config = dict(
    d_mlp=256,
    activation='swiglu',
    rope_base=3660.0,
    rope_fraction=1.0,
    init_std_down=0.0,
    lr_mult_o=0.949,
    warmup_steps=57,
    steps=3153,
    dataset='wikipedia_en',
)
Each number is 128 + 32 x the weight over its row's rms, rounded and kept within 0 to 255. Layers, rows and columns count from 0. The size above them is the row's rms in percent of the matrix's.

# layer 6 MLP down, 96x256, rms 0.177, rows 0-95, columns 192-255
size [120 121 102  98 103  91  95 101 132 108  95  91  99  98  99 100 102 104 104  99 102  99 101  94 100 102  98  99 104  97  95  97  92 100 103  99 104  97  99  91  98 101 102  97 112  94  99 101  97  99 103  94 100 100 102  94  96  94  98  92  99  96  98  92 100  94 101  92  94  91 104  94  97 104 105 100  91  96  97  92 141  99  97  98  98 100 100  99 101  94 111  98  95  97 102  97]
[[164  79  98 146 179  86 120 132  93 152 104  79  86 166 105 169 133 147 178  73 123 105 128 194 159  93 162 141 140 105 200 151 178 148  92 115 184 118 183 176 205 118 107 163 116 112 171 123 130 150  97  82 101 149  90 129 117  90 125 136 121 130 138  78]
 [ 99 135 165  42 165 178  77 155 103 195  98 107 130 125 146 160  82 164 129  93 111  64 108  89  68 135 118 134 127 115 128 171  70 138 117  98 147  97 143 108  96 139 108  82 120 141 176 181 152  62 166  91 125 125 118 124 134 174 145 156 134 145  81 163]
 [ 85 127 188  93 123 146  95 127 123 120 115 136 111 165  90 152  92 135 122 150 127 163  94 155  53 198 145  97 181 129 115  74 121  95 136 131  89 163 113 128 145 162 103 106 162 117 141 133  89 122  95 149 144 197 110 105 165 113 139 103 100 108  83 127]
 [156  97  64 123 128  85  89 140 154 139 129 121  96 174 158 161 122 150 196 138 134 156 167 148 139  87 116 106  79 186 197 143 107 175 150  84 130 143 102 114 131 113 138 138 138 154 131 118  83 138  95 133  66 111 127 166 122 138 123  82 127 164 135 104]
 [106 173 115  42 145  78 150 123 170 102  81 114 158  86 115 140 116 102 198  86  47 132 158 154 115 112 142 138  58 100 106 104 144 107  67  98  61 160 125 120  89 112 170 102 150 133  88 149 127 172 116  78 165 135  64 181 189 142 179 145 149 103 115 114]
 [110 102 200 106 146 155 101  84 147  89 114  92 143  95 132 146 144 150 111 119 152 165 138 149 162 129 180 127 189 130 100 118 167 156 101 129 142 123 145 178  99 175 113  97 112 181 100 124 170 107 185 115 131 139  95 105 127  97 114 164 205 144 159 181]
 [138 165  90 125 108 170 155 100 109 117  83 104  85 120 133 175 157 165 130 124 171 143  93 108 116  78 121 157  77 129 143 113 149  91 113 214 119 141 127 132 158 102 124 137 144 150  76 128 156 120 146 107 149 125 154  61 137 212 128 154 183  81 158 187]
 [ 82 119 146 159 144  94 155  83 142 129 173 134 119 138 154 120 119 102  95 125  88 114 165 192 155 124 164 134 144 180 128  50 139 173 107 133 113 121 139  84  57  63  83 168 121 150 175 121 147 166 100  98 148  93 162 141 148  66 183 144 168 116 138 128]
 [ 97 144 152 128  89 156  88 108 184 134 150 111 170 157  84 160 132 169 100 134 136  98 187  97  87 167 139 172 150 179 109 135 119  91  96 109 123 124  94  94 145 169 110 144 127 184  96 148 137 123 167 162 146 109 154 157  83 151 136 117 129 131  67 129]
 [ 80 124 112 133 115 124  74  84 129 179  93 116 116 105 134 156 126 112 146 122 109 177  86 165  86 173 118 203  88 113 111 133 129 141 129 158 107 132 124 125  84 149 234 121 128 214 144 105 151 106 118 114 221 121 166 154  88 158 126 158 117 132  73  72]
 [188  88 172 125 108 172 131 168 131 129 121 112 152 179 101 152 158 115 157 121 137  64  96 106 131 140 130 129 134 139 114  77 157  54 186  96 134 115 182  49  67 106 144 114 156 173 132 111 114 117 160 131 100 107 125 140 130 102 121 175 128 123 173 124]
 [120 153  80 120  67 164 134  68  91 109 124 120 142 161 152 122 148 103 135 110 158 124 128 183 125 112 131  82 154 184 120 133 126 179 135 153 116 143 104  82 123 147 120 149 136  97 138  89 119 137  93 162 137 181  63  81 164 115 190 149 121  80 155 168]
 [ 81 155 100 107 130 118  87 125  79 143 158 144 157 159 127 130 170 180 146 163 121 135  83 148 140 141 153 128 155 119 134 127 138 116 130 145 135 155 113 134  88 131 176 118 172  97 101  92 146  71  52 115  50 127  91 169 111 104  91 143 119 132 100 120]
 [ 70 111  68 174 105 110 172 118 133 100 120 159 131 100 133 124 217  64 157 128 145  57 105 166 130 130 135 146 171  60 176 120 142 114 114 129 112 161 126 130 150 166 179 161 142 146  85 104  84  80  98 155 129  85 141 111 129 118 180 176 142 136 118 108]
 [159 119 211  94 146 115  88 114 100 182 119 121 148 156 105  90 168  52  76 122 202 144 103 103 132 142 116 131 131  85 148 117 118  78 113 147 140 122 120 137  90 127 116 234  64 172 135 186 115 162  99 134 116  64 131 109 164  93  93 107 130  89 131  69]
 [207  79 124 155 143 141 170 142  75 125 156 123 121  89  80 107 135 125 148 103  48 116 137 117 121 173 142 183  97 140 116 138 134 159 146 104  91 111  88  62 120 116  81 154  81 145 115  82 144 105 168 113 152  72 113 128 174 119  84 166 141 116 150 170]
 [177 121 156 129  73 133 143 169 117 114 151 116 109 173 100 116 111  83 155 118  80 186 111 148 143 146  89 120 130 111 124  72 101 121  76  86 124 136 145 138 132 138 143 109  98 146 101 135 198 173 109  94 141 116  87 115 154 103 141 141 130 171 168 113]
 [109 156 112  95 135  85  78 193 148 130 150  78 138 119 175 126 137 125 137 136  97  95 161 133 108 114 113 100 110 182 142 134 129 102  86 125 113 122  68  77 159 178 122 101 160 122 149 119 131 145 144 193 154 128  32  98  76 129 121 131 148 147 121  89]
 [158 145 109 212  93 134 112 141  95 169 140  69 113 205 130 120 184 149  66 158 143 144 155 128 123  45  85 113 108 149  90 164 111 119  87 144 108 157 139 115 153 114 132 120 178 119 141 157 159 122 135 156 100 154 112 103 131 136 159 114 110 133 107 105]
 [123 151 126 165 124  98  98 116 124 123 116 115  91 197 140 114 178 108 116 140 118 161 144 119 142 169 154 186 147  43 210 141  94 129 139 111  96  52 155 183 134 142 109 192 133 128 120 137 103 100 129 159 108 189  80 176 103  89 108 226 114 126  80 156]
 [ 62 139 152 112 179  98 180 156 140  82 127 131 151 125 131 137 151 121 140 137 126 141 146 159 148 114 153 147 120  65  86  76 113 155 126  81 177 125 134 102 115 123 139 104 171 126 160  75 166 122 151 141 151  77  71 140 103  49 155 125 166  99 177 101]
 [119 104 150 186  94 111 149  72 142 115  66 171  82 124 160 152  90  99 130 158 122 170 165 121 162 127 114 139 153 145 115 135 147 112 127 119  81 150 136 151 161 158 120 104 141  90 159  87 112 105 104 109 166 134 119 108 164 127 154 152  82 180  52 214]
 [121 129 110 167 127 141 177 104 152 112 128 132 147 114 137 127 139 119  59 147 127 108 102 113 136 144 134 207  68 132 157  95 149 161 112 132 151 129 167 130 134 162 123 175 171 131  85 160  87  82 163 124 114 135 129 111 124 142  90  71  99  87 135 111]
 [135 126 128 141 139 136 124 127  74 186 131 102  93 129 130 119 165 137 110  44  95 140  82 190 104  88  51 155 143  74 180 105 151  77 199 141 132 167 100 131 106 148 155 101 147  87 160 105 116 122  76 157 127 153 152 138 113 131 163 132 145 117 158 129]
 [115 158 125  91  81  65 129 161 119 117 140 157 144 137 139 112 122  98 106  94 168 182 122 124 136 121  99  71  82  70 159 152 183 101  74 135  72 163 148 102 157 113 116  94 116 158  91 131 176 125  86  96  26 220 131 111  84  76 110  75 130 139 119 107]
 [ 79 130 118  71 118 172  94 147 107 109  98 135  99  96 137 129 102 100 143 155 220 153 138 123 147 146  71 115 169 133 117  73 141 108  92  70 171 182 149 149 175 131 120 181 174 110 158 126 131  79  90 148 124 128 101 129  95 128 178  90 139 132  92 149]
 [178  71 174 125  91 148 112 117  96 137 111  80 131  90 148 159 131 125 177 145 153 141 124 191 162  82 157  92 153 126 159 108 141  99 161  96 113 145  81 191  98 135 189 154 156 158 138 161 136 148 119 144 125 125  79 145 172  95 101  98 132 101 120 120]
 [113 175 175 136 139 129 149 130  69 131  69 104 122 121 148 200 169 179  87 154 142 135 204  96 158  88 101 121 107 114  86 118 130 108 149 165 102 140 150  63 217  80 204 143 108 122 143 201  60  81  98 103  88 126 149 113 153 146 169 146 122 139  96 108]
 [142 104 100 158 106 144 162 142 208 124  96 137 134  98 143 200 132 124 129 159 104 140 102 144 151 107 142 145  73 168 105 148 155 210  78  82 131 116 129 149  95 177 125 139  88 122 188  98 125 167  95 126 159 116  91 121 131 169  85 156 121 145 149 154]
 [148 126 153  67  88 135 134 115 137 103 121  54 140 137 107 201 106 132 130 112 157 136 135  95 154 131 156  83 202 153  89 196 225 190  88 137 100  80 103 133 141  74 168 125 105  87 148 118  80  96 158 130 119 157 175  91 140 206 106 138 137 144  56 152]
 [ 95 129  96 136 141  99 115 160 179 107 129 156  98 187  71  95 168  46 168 202 130 152 115 108 121 143 115 114 126 121  62  72  43  58 153 108 147  60 111 174 126 139 177  68 136 128 165 156 151  82 137 129 101 126  71 179 168  87 197 103 101 118 152 130]
 [152 148 113 102 121 100 135 148  97 185 140 130  88 146 147 176 102 107 144 140 172 140 102 130 164 138  66 153 122 136 147 181 158  95 106 156 151  83  82 151 151 130 152 130 139 140  72 101 162 148  83 125 149 116 166  77 108 145 183 123 160 104 147 148]
 [153 143 124 129  80 152 135 156 116 162  81 150 110  92  58 111 127 126 158 108  93 113  98 100  87 142 103 126 197  85 109 144  57 153 158 108 127  67 104  89 133 148 104 117 166 158 141 144  94 161  95 114 125 136 107 143 138  87 159 135 133 154 123 106]
 [152 157  82 128 163 162 136 206  76 127 152 139 149 123 120  69 151 130  80  90 162  96 146 148  84 117 163 117 164 153 162 109 157  89 148 166 135 171 113 180 120 150 135 208 122 127 140 154 117 167  70 111 144 179 133  78  74  85 121 165 146  69 111 173]
 [112 109 216 117 113 184 153 152 141 103 146 102 188 162 107  70 151  79 147  49 131  61 144 149 141 197 138 153 133 118 141 123 102 164  85 178 133 100 132 126 149 103 149 135 126 103 142 151 155 232 122 178 118 166 166 150  97 110 109  74 102 139 123 161]
 [105 100 154 151  90 110  96 162 162 153 160  91 119 108 130 131 116 176 166 106  95 135 111  71 132 140 183 152 129 178 111 151 140 164 178  90 157 158 165 143 154 110 163 122 168 144 161 146 103 118 179  91 118 120 102  91 206 146 105 127 139 157  89  81]
 [145 135 126 133 160 136 115 177 135  97 139 125 199 148 168 134 102 119 161 124 124 147 159 171  92  97 124 147  98 126 127  95 115 155 145 113  87 192 143  88 138 157  99 112 166 177 169 155 143 119  95 142 185  80 166 166 163  62 141 134 115 161 131 108]
 [152 141 183 140 129 145 112 164 175  56 175 140 100  87 137 132 151 113 109 208 176  90 157 125 127 104 145 103  87 174 119 115 145 112 116 104  65  99 120 125  60 151 201 156 157 156 103 110  90  99 138  82 111 127 129  76 106 147 141 139 148  84 152 143]
 [135 154 146 139 133 117 142 112 158 114  86 114 117 191 155  83 147 174 117 133 101 108  92 119 110  71 152  67  71 150  56 166 101 130 128 147 137 110 150 112 113 165 177  76 107 137  98  82  98 183  91 135 114 134 121  82 149 184  90 173 199  85 103 119]
 [135 136 101 187 118 137 164  94  89 161 117 135 141 128  97 133 104 114 104  75  84  79 101 164 130 167 116 132 105 178 187 192 102 165 151 160 114 118 127 184 121 179 111 152  60 132 117  78 185 179  96  74 114 148 141 146 101 171 121 121 171 230 112 118]
 [119  80 135 109 130 155 124 138 122 140 128  98 111 123 139 126 151 201 133 120 165  87 200  95  96  73 174  68 156 130 130  97 190 133 156 153 154 117 132 102 161 136 142 136 116 166 139 121 124 135 155 105 148 123 141 111 161 190  98 150 148 137 174 118]
 [108 120 170  56 197 114 143 180 101  90 183 158 118 122  72  88 132 125 135 165 122 116 103 153  89 121 144 158 143 144  69  90 131 118 122 131 162 115 138 123 113  96 130 136 121 112 107  93  80 109  92 171 168 133 180 144 187 121 146 121 105 134  98 124]
 [160 156 159 132 188 162 152 151  79 189 108 114 159 121 104 132 122  80  99 115  91 116 188  31 155 168 165 130 128 140  83 156 124 117 122 138 120 143 120 159 160 136 127 174 104 137 178  95  63 122 154 110 118 116 133 138 144 137 160 165 152  82 131 160]
 [208 139 124 138 111 143 141 140 150 131 175 185 118 126 125  99 133 119 126 203 117 151 110 135 134 107 147 131 131  95 160 101 165 110 123  76 115 158 203  85 143 167 103 168 120 120 124 141 104 193 162 108 116 111 121 167 130 165 113 124 111 104 134 182]
 [ 99 121  87 149 194  93 131 134 170 105 150 180  85 121 142 167  99 153 181 160 155 174 178 131 157 176 116 119 173 117 123 109 131 104  76 105 110 119 181 113 124 104  71 128 111 118  91 141 160 118 145  68 115 130 118 130 142 121 131 102 109 131 140  98]
 [ 91 127 185 125  97 193 112 123 129 119  92 181 127 214 113 133  86 121 132 123 165 152 107 144  87 109 117 110 176 140 124 145 128 140 142 131 177 104 144 167 155 107 103 172  83 146 133 188  74 113 135 122  40 145 174 174  83 176  55 187 115 164 153 121]
 [130 141 123 102 191  99 142 192 100 126 170 155 140 141 161 128 127 121  94 121 133  60 127 118 114 145 108 107 124 149 108 102 145 120 130 115 130 170 137 138 161 132 155  80  81 129 154  98  48 131 142  91 195 118 189 131 131 146 147 163 159 176 152 170]
 [193 181 142 148 122 101  58 137 113 142 112 135  71 182 125 164 106  95 112  56 127 106 156 135  94 177 175 132 173 168 154 170 162 146 120 126 197 213 144  82 127 163 110 127  78  86  77 154 113 164 170 124  93 126  82 178 110 118 100 123 121 103  90 127]
 [122 130 129 155 126  69 169 116 135 114 194 159 119  89 102 133 124  88 154 126 115 116 142 122 176 107 146  94 135 123 159 110  66 126  77 115 137  66  89  99 158 179  85 107 155 103 185 158 136 145  93  57 114 162 132  68 159 135 121 178 102 161  99 103]
 [130 158 139 160 120 165  95 133 125  65 147 167  83 119  81  85 130 113 160 112 153 162 105 209 182 119 208 136 136 141 167 116 132 122 102 162 164 123 136  92 162  94 116 137 152 110  99 103 195  82 165  29 137 175 151 141 172  80 165  67 152 112 132 136]
 [190 159  89 121 145  84 173 126  93 121 137 157 143 151 118 116 118 141 111 157 125 140  90  99 147 141 107 190 119 181 161 183 199 191 126 126 156 163 101 127  85  96 139 140 141 127 141 128 169 122 161  59 150 103 108 176 153 117 105 101 148 187 122 168]
 [136 171  86 125 117 172 126 148 104 120 122 139  89 121 129 138 124  94 100  73 113 167  76 128 108  96 149 141 107 136 142 127 124 177  74 102 133 125 136 149 179 161  83 137 132 173  91 172 152 133 133  80 162 127 179 138 138 136 126 144 244 131 145 136]
 [161 140 116 115 126  93 101 142 104  97  54 107 142  69 112  88 145  88 108 158  97  79 100  84 109 175 144 123 173 161  86 112 157 116 110 154 135 113  92 149 175 113 117 108 188 110 155 134 124 103 122 151 132 173 164 194 139  99 118 140 130  82  95 200]
 [119  94  98 143  74  33 107 117 117 149  86 104 151 110 112 137  90 132 120 151 139 133 144 151  85 164 182 106 118 160 134 110  82 124 168 102 142 126 128 126 172 112 144 140 176 143 121 153 124  97 149 159 155  96 142 143  70 166 102  50  72 117 112 225]
 [141 115 124 144 133 126 169 116 135 131 168 164 106 109  85 158 119 141 122 143 109 174 100 156  94 133 134 189 157 119 114 119  96 187 121  49 107 108 131 142 111 125  53 174 144  81 140 132 115 109  87  94 122 107 151 168 160 130 139  74 139 137  90  80]
 [152  94 121 116 136 165 170 113 192 168 118 121 144 118  99 132 167  95 130 130 152 160 131  95  98  94 177 104 157 107 175 104 134 126 134 132 169 144  99 144 164 124  70 125 128 160 134 144 146 110 153  78 142 188 154 140  65 191 161 137 137 146 141 172]
 [ 89 115  90 172  90 122 135 166 146 138  78 138 167  97  95 109  96 120 100 110 167 206 160 156  96 155 150 130 137  64 108 128  94 131 147 213 116 160 141 157 140  45 135 104 141 148 163 121  84 141 134 124 141 167 145 123 165 139  70 104  91 145  48 176]
 [180 182  95 146  89  95  78 101 172  97  93 137 124  77  56  78 145 132 155  96  76 116  94 103 143 109 132 181 140 165 189 175 127 121  95  87 123 103 160  92  96 145 182 102 134 140 165 124 129 195  80  48 120 130  90 138  93 137 147 176 137  80 135 171]
 [113 129  92 101 129 118 101 161 138 115 138 144  87  97 119 127 104 151 128 148 153  95 124 142  64 134 109  96 113 149 153 162 141 154  98 106  81 117 141 173 129 176 117 103 130 109 184 144 152 123 153 144 138 177 167 120 184 124 116 172 186 149 164  81]
 [129 170 145 109 168 153 197 138 107  68 149 125 130 183 169  47 103 147 136 123 109 140 194 130 111 116 138 157 110  96 117 108  61 120 159 110 194 137 109 199 162 176  76 162 171 209  69  79 140 119 165 166  57 178 116 124 113 148 103 111 141  87 119 149]
 [140 125 187 142 103 150 123  91 100 117 123  94 174 120 141 166 113 137 124 129 163 165  78 114 171 101 143 145 103 107 105 104 166 174 177 181 161 111 164 142 145 119 128 150 194 139 112 151 137  96 141  82  95 149 131 170 126 131 175 106  83  95 147  30]
 [126  85  83  66 152 158 105  81 158  59  88 124 152 182  96 159 160 144 111  62 141  95 118 101 111 103  74 126 150 122 185 139 142 147 170  69 126 159  98 138 158 131 114 146 142  83 144 103 105  49 157 108 131 180 138 128 104  97 175 105  78 115  90 150]
 [159 142 119 119 168  96  42  92  68 178 155 132  90 168 137 189 140  84  94 152 139 115 119  64 103 108 113 114 116 118 137  98 101 130 128 110 109  60 145 125 195 103  91 165 133 179 155 139 189 147 150 124 151  94 107 194 102 175 130  67  88 191 168 127]
 [164  70 132 115 153 150 132 131 105 102 155 180 116 146 159 149 134 117 155  68 148 122 160 123 125  76  79 165 149 129  91 128 156 148  98 176 128 116 121 132 104  54 129  93 157  79 129 153 157 131  97 101  98  96 132 175 106 122  86 132 117 144 106  63]
 [102 110  96 108 187 129 196 220 148 112 127  89 114 132 167 177 101 100  71 114 147 147 153 138 156 124  70 154 113 141 117 135  99 161 173 184  90 100  94 156 101 137 113 140 206 110 191 174 141 134 107 123 136 155 117 132 141  78 133 137 111  47 151 127]
 [144 127 120 141  58 148 106 112 183 103 106 120 116 112 117 170 124 171 114 153  88  72 122 182 121 129 172 149 159 161 106  85 151 116 119 102 169 212 108 148  92  82 149 125 158  96  61 110 127 105  73 128 162  92 102 141 109 111 140 137 153 148  94 167]
 [ 67 154 118 119  94  65 125 186 140 103 130 148 122 138 130  89 131  98 127 130 122  72 107  96 163 145 142  97 158 189 116 121 161 152 139 169 154 110 192 115 124 112 125 110  70 123 145 138 137 133 128 100 117 160  60 113 117 100  97 151 102 147 120 153]
 [130 146 142 162 141 110 136 137 113 109  98 117 107  87  83 111  89 136 152  88 192 124 174 148 109 165 128 174 135  38 127 121 160 143  68  40 132 119 169  50 138 138 166 177 110 127  57 143 154 104 137  66 144 146 184  66  30 143 148 136 118 137 124  96]
 [158 146 150 117 108 146 131 103 146 145 197 134 107  96 175 132 141 109  89  99 110 160  98 157  78  91 119  80 122  94 106 136 148  70 187 131  47 135 172 147  85 185 168  78 157 181 140 143  75 123  79 142 149 106 129 166 210 207  97 143 118 138 184 155]
 [147  91 117 128 149 106 108 137 113 155 198  69 141 116 168 126 107 107 109 111 113 153 167 123 139 114 192  60 179 105 123 153 118 143 118  92 125 102 107 102 115 137 115 140 125 126 108 184 119 137 156  93 165 140 118  86 119 118 102 121 129 154 155 104]
 [136 133 115 158 145  98  70 142 124  93 124  97 155 108 118 111 109 132 153 155 106  99 159 193  99 144 107 111 135 141 113  88 119 153 103 127 146 150 136 160 117  79 147 176 130 116 123 132 113 133 134 176 135  56 129 129 170 157 150 120 144 112 192 161]
 [102 158 138 179 142 154 142 151  99 164 162 149 111 138 136  96 141 206 114 193 155 110 132 130 169 114 123 141 155  94 155 171 115  97 162  85 141 155 117 147 142 154 137 143 136 176 107  98 153 147 156 141 156  56 161  86  90 189 138 146 126 152 144 168]
 [171  83 102 132 185 129 105  86 130 116 125 134 160 110 147  98  99  71 140  82 111 133 143  99 101 130 108  98 112 165  95 195 139 138 150 189  97  88 182 169 152 175 136 217 105 109 144  57 134 146 110  95 154  77  88 143 110 159 115 189 178 102 155 113]
 [110 114  81  84 169 130 173 143 111 125  98 125 112 115  90 143 146 108 148 156 115  74  92  82 152 109 121 125 120 140 154 159 101 116 171 161 165 174 160 105 141 114 131 106  52 161 152 106 102 184 131 115 114  89 126 109  93 124 108 102 165 169 147  59]
 [111 185 124 123 138  72 153 136  70 129  97  85 163 139 108  94 134 126 144 184 106 100  99 190  95 118  89 151  60 172 138 155 156 106 140 118 126 141 110 146  95 171 163 145 163  84 117 187 149 124 141 124 124 102  95 135 156 137 184  95  93 158 153 180]
 [ 71 153 135  97  90 136 176 117 115 119 132 140 123 139 194 105 154 103 119 134 161 125 126 126 111  80 188  77 146 117 163 118 162 108 133 130 116 141  95 123  75 120 137 159 120 150 150 129 125 151 133  48  97 117 150 139 105 166  86  78  97 106 113 115]
 [ 93 150  93  95 138 100 117  98 129 107 144 118 134 122 158 125 158 133 126  73 117 164 130 135  99 150 136  75  86 127 100 148 129 136 151  79 153 169 106 106 163 128 127 153  97  91 138 128  69 123 159  85 124  99 161 135 122 104 119 137 100  94 161 176]
 [131 134 141 153 181 127 113 122 182  15 155 151 162 142 103 111 123 184 170 125 119 154 169 148 142 114  88  75 100  90 124 111 134 104 114 209  32 136 102 119  69 169  62 165 125 207 133 126  80 151  81 123 155 107 101 103 113 144 149 147 164 110 112 152]
 [135 134 104 180 177 109 168 112 125 142 151 160 106 192 168 172 113 171  84 141  85 139 118 117 105 104 135  85 105 140 110 159  75 152 124  59  36 137 176 117  64 139 122 110 136 124 136 181 142 122 151 159 204 206  85 136 144 122 151 134  45  89 157  72]
 [114  86 153 132 103  71 133  95 121  97 134  90 102 135 213 156 152 123 161 140 121 110 135 102 165 108 146 115  86 154  97 124 138  96 153 172  90 140  89 122 126 124 172 116  95 207 133  56  53 136 145 141 119 127  93 128  94 130  67  76 228  69 164 104]
 [104  55 164 157 113 126 188 199 111 178 177 170  49 137 182 120 158 144 132 116 120 141 114 117 159 154 116  82 129 148 132 159 132 132 173 150 126 135  98 185  89 119 117 151 145 128 165  74 147  90 163 145  75 120 124 138 104 123 153 131 115 148 115  92]
 [122 168 132 122 113  82 102 180 119 143 103 186  83 155 113  50 140  90  97 121 149 157 136  90 157 122 112 101 171 131 154 137 125 134 179 114 139 114 126 145 141 136 129  40 157  85  98 123 113 170 145 137 159 132 145 163 184 108 151 133 154  62 140  83]
 [105 161 163 137 159 120 109  78 122 144  78  65 140  93 162 118  45 115 116 116  73 128 200 119 105 106 143 198  71 161 169 166 128  41 147 134  57  85 124 129  71 121 157 208 109 161 123 149  86 117 132 124  95 176 140 104 150 119  72 170 109 113 107 129]
 [129 140 154  29 113 153 142 114 133 101 100  93 100 189 113 132 116 150 177 102 115 113 122 175 166 148 131 147  81 150 162 109 102 160 155  55 122 200 172 136  95 157  84 156 145  80 183 105 147  88 117 143 131  96 116 127  93 116 101 129 166 122 119 153]
 [121 185 136 110 153 143 130 103 168 129 168 182 126 133 123 107 158 182 132 197  81 139 150 162 107 167 141 132  97 100 149 134 142 146 185  97 100 118 150  76 121 110 152 118 145  85  99 167 149  52 144 125  98 103  83 166 118 110 105 145 135 116 124 139]
 [159 118 144 133 126  95 127 148  99 103 115 121 123 140 148 132 134 150 168 153 150 139 104 128 129 148 171 142 127 126 156 174  85 125 131  89 166 105 166 138 114  99 123 136 127 134 185 125 166 147 219 150 126 157 119  86  64  87  89 189 128 192  75 150]
 [134  48 128 123 125  85 126 146 124 130 124 195 140 154 162  70 170 127 173 118 164 108  94 120 165 145 163 136 133  88 100 116  86 108 117 103 116 115  57  97 106 208 151 160 127 162 147 147 170 115 117  98  98 128 125 145 116 145 132 162  97  87 111 107]
 [142 124 129 169 150 119  84  78 152 180 159 162 145 133 117 115 116  94  85 105 172 142  91 119  70 161 126 111 183 132 117  58 176 138  92 127 141 162 162 132 106 178 119  96 131  99 137 132 108 220  91 132 142 127 154 199 125 124 130 157 103  97 137 109]
 [104 103  69 170 112 150 112 124 109 123 129 141 172 138 147 139  37 137 139 112 147 135 180 170 107 149 141  79 114  96  80 155 177 131 104 150 125 105  74 141 119  99 114  68 115 121 128 115  51 124  81 167 108 140  79 193 116  86 120 153 135  85 139 137]
 [155  85  86 118 146  93 128 186  97 151 116 137 122 127 150 129 111 114 134 110 127 173 139 138  96 145 127 168  93  95 108 156 122  97 126 126 131 123 132 102 151 135 154 118  45 103 117  45 121 153 145 117 122 114 153 133 107 178 106 145 118 151  75 143]
 [101 185 146 113 131  92  50 136  86 139 167  85 140  93 146 117 155 153  84 161  72 190 156 139 173 102 166 146 165  95 138 136 164 121 131 119 108  60 133 140 112 198 117 134 172 153 156 151 129 110 187 130  88 101 174 118  57 132  96 136  69 145 136 125]
 [178 168 165 182 135 137 154 128 175 182 109  90 129 115 194 116 161  85 116 167 156 142 150 202 157 177 129 101 179 140 104 153  70 144 142 142 119 182 181 122 155 179  46  88 158 121 180 127 119 127 190 115 109 111  96 112  99 110 130  96 158 117 109 152]
 [119 127 123  98  65 155 162 183 127 196 122 129 146 143  90 119  64 164 137 114 127 109 145 131  89 153 127 111 151 103 141 100 130 125 134 136 140 125 124 126  89 151 121 119 119 121 120 155 159  96 128 150 163 145  66 158 116 137  94  78 105 138  66 126]
 [138 123 177 112 131 102  96 156 146  98  96 112 129 134 103  75 205 118 142 120 139  94 132 162 157 144 149 119 149 129 165 146 114 133  85 122 119 146 157  74 113 163 122 101 182 177  85 113 123 149 134 146 109 114 129  73 108 110 139 140 142 124  72  96]
 [147 140 106  74  76 147 117 173 189 120 109 140 121 139 143 159 166 105 163  99  49 171 129 102  79  54 118 156 116 126 166  91 103 152 162 112 130  93 148 122 114  71 129 178 142 132 175 166 108  92 162 100 152 127 147 158 110 142  79  94 109 176 128 158]
 [111 105 170 116  81  89  82 122 150 171 136 212  95 198 180  84 120 122 187 162 121 155 119  82 161 109 173 111 148 138 171  78 102 131  98 126 134 112 172  73 131 101 143 169  90 147 133 156 109  74  73  86  89 165 165 171 125 149 208 100 112 179  91 172]]